config.toml
n_layer = 15
head_dim = 128
d_mlp = 1536
rope_base = 10000.0
rope_fraction = 1.0
tie_embeddings = false
init = "uniform"
lr = 0.00984
schedule = "wsd"
decay_fraction = 1.0
decay_shape = "linear"
train_tokens = 503200000
Each number is 200 + 40 x the weight over its row's rms, rounded and kept within 0 to 999. Layers, rows and columns count from 0. The size before them is the row's rms in percent of the matrix's.

# layer 8 MLP down (transposed), 1536x384, rms 0.0363, rows 1343-1350, columns 128-191
099,150,217,166,234,155,191,196,166,276,216,183,200,229,204,221,211,197,223,255,217,150,179,230,228,146,219,187,161,125,191,161,116,188,195,149,181,196,229,203,160,219,229,217,220,182,250,181,244,150,220,148,190,114,252,193,185,154,204,204,243,230,172,246,236
095,250,201,211,174,246,129,207,219,130,255,243,250,176,201,209,148,232,175,132,177,305,124,248,146,165,219,194,197,172,141,202,169,273,200,203,222,156,219,225,225,163,213,214,256,196,268,130,262,192,198,187,113,183,247,241,107,165,200,205,213,196,176,187,115
099,210,191,191,208,221,116,201,177,240,256,254,173,290,179,195,244,239,177,211,203,99,202,198,138,265,218,278,158,173,153,247,184,222,205,208,233,229,233,201,181,264,199,197,167,133,222,188,195,257,167,188,248,259,165,265,224,141,180,174,180,163,208,234,151
097,221,180,222,125,214,185,237,153,161,229,168,199,208,166,260,277,207,178,148,217,154,136,157,192,125,267,77,219,233,129,178,224,225,174,218,210,181,180,257,164,163,275,210,239,125,138,152,235,277,192,116,219,234,172,143,172,178,188,190,241,160,162,220,170
098,222,169,158,258,171,205,185,223,153,161,209,137,173,204,266,238,244,190,304,216,210,162,172,197,191,202,172,230,182,161,226,220,177,181,132,205,145,205,127,131,187,257,196,180,161,127,144,254,183,214,222,190,180,195,224,178,172,193,217,172,230,93,192,199
104,188,179,264,167,226,162,189,244,243,238,192,187,198,216,173,189,245,197,198,223,201,215,230,122,139,196,250,229,170,310,193,214,200,191,216,204,233,177,178,143,235,279,173,253,297,210,195,217,150,209,163,192,145,211,247,174,224,234,203,190,225,180,215,65
095,196,211,163,159,193,173,145,145,183,134,244,149,182,197,256,313,246,163,181,194,247,134,190,218,206,180,242,181,281,170,181,215,177,163,263,215,200,123,233,230,219,286,170,133,270,268,104,179,202,239,169,227,150,248,198,165,291,204,176,218,230,182,258,137
107,155,236,268,158,229,206,259,249,187,201,253,154,152,207,149,197,222,189,164,242,168,246,193,127,231,177,210,131,249,175,254,216,220,124,207,211,128,242,259,266,242,214,129,188,177,208,193,213,172,238,221,155,219,160,277,190,214,160,202,141,186,264,219,154
# layer 8 MLP gate, 1536x384, rms 0.0364, rows 1344-1350, columns 128-191
096,256,186,276,221,219,168,193,252,130,205,220,190,206,148,240,186,139,174,139,194,221,204,239,152,198,175,225,219,245,176,167,201,252,219,181,184,176,157,258,225,201,208,171,183,213,223,218,207,186,165,174,169,198,197,227,95,201,217,239,233,180,198,151,244
098,204,173,185,195,292,183,168,243,198,200,134,204,198,165,214,236,204,163,191,251,219,220,239,236,225,212,205,192,220,228,161,215,185,173,205,191,189,179,209,240,238,289,161,204,243,266,129,212,203,116,188,253,193,199,213,171,252,201,242,191,230,199,151,241
105,237,208,260,121,200,132,179,142,224,164,133,223,126,203,173,226,245,96,226,252,197,165,163,133,173,208,189,151,166,166,179,159,206,251,195,201,176,217,275,129,182,228,118,268,190,173,223,211,204,174,180,181,127,257,207,233,183,185,222,256,198,167,211,175
096,186,244,225,210,203,146,208,207,186,205,173,182,193,183,167,203,213,191,222,251,194,194,181,289,227,180,186,189,177,191,113,217,197,191,174,171,213,265,213,187,178,194,229,259,196,161,176,159,137,211,236,225,199,179,175,220,147,149,178,139,208,227,217,191
104,176,219,213,161,196,232,210,214,235,198,259,194,249,195,148,234,239,157,198,149,210,207,217,253,142,235,197,185,175,175,205,230,218,243,188,222,216,172,177,199,214,175,183,211,193,88,215,130,223,239,214,217,245,144,223,167,174,225,199,145,236,160,241,209
095,216,198,245,298,235,205,254,171,233,157,247,248,225,161,219,143,157,183,180,235,197,213,188,176,215,193,206,215,150,177,225,232,173,242,228,220,235,173,215,191,202,121,256,263,145,204,217,220,165,186,169,162,220,139,237,180,164,187,187,239,247,202,211,215
096,85,252,157,263,222,201,200,236,213,203,256,160,249,130,212,195,164,159,140,284,213,120,145,133,198,167,202,124,273,250,219,252,210,110,250,233,136,238,183,193,216,172,251,219,92,195,156,204,147,256,226,218,170,232,190,151,140,157,222,193,200,155,136,209
# layer 8 MLP up, 1536x384, rms 0.0363, rows 1344-1350, columns 128-191
101,176,226,258,210,169,200,241,203,222,209,231,180,176,210,242,193,188,263,225,179,190,269,145,244,160,239,163,226,205,248,213,208,157,167,242,209,276,155,193,128,212,205,153,186,200,243,242,139,218,214,200,258,182,162,166,246,206,235,188,231,180,181,207,162
098,235,239,175,151,278,166,219,212,201,183,201,205,219,246,179,152,155,219,212,158,260,137,238,179,168,204,231,152,221,200,140,126,198,254,219,227,275,145,238,244,215,200,204,189,165,193,214,191,195,256,257,193,195,183,222,204,238,230,207,219,204,210,243,253
100,169,194,219,215,250,221,204,248,253,296,202,202,157,286,168,107,158,219,237,241,254,147,234,171,187,132,236,179,202,226,156,153,178,207,230,191,270,185,145,210,243,198,234,173,198,170,188,202,134,145,156,249,247,309,188,221,202,238,197,116,205,180,256,261
104,208,157,223,258,165,252,205,175,150,200,201,125,206,130,202,208,180,151,193,231,163,213,138,201,242,229,190,186,217,182,253,124,103,189,151,246,174,233,216,95,153,268,261,186,230,219,138,217,165,226,200,209,147,165,203,201,211,224,244,189,170,183,188,201
107,237,233,300,221,240,233,251,218,208,247,177,211,168,222,192,144,239,213,187,197,200,269,202,182,142,225,252,137,202,187,231,218,170,256,210,224,172,226,230,206,176,316,255,168,248,249,186,221,208,241,205,204,216,250,152,166,269,195,143,253,200,253,224,167
098,267,174,180,176,256,148,252,120,166,191,251,187,229,145,245,203,222,206,243,93,227,201,206,174,170,209,170,123,200,158,167,238,212,226,205,187,184,176,209,223,277,231,196,132,206,193,230,167,218,137,171,172,90,216,159,196,252,176,240,194,215,211,230,191
106,171,275,249,147,175,189,224,185,215,225,314,205,160,241,138,265,218,165,178,248,217,176,245,156,237,189,123,121,178,181,212,187,226,167,215,236,212,214,226,231,203,190,151,232,188,189,252,213,212,234,197,149,202,195,217,241,139,146,229,124,260,238,234,183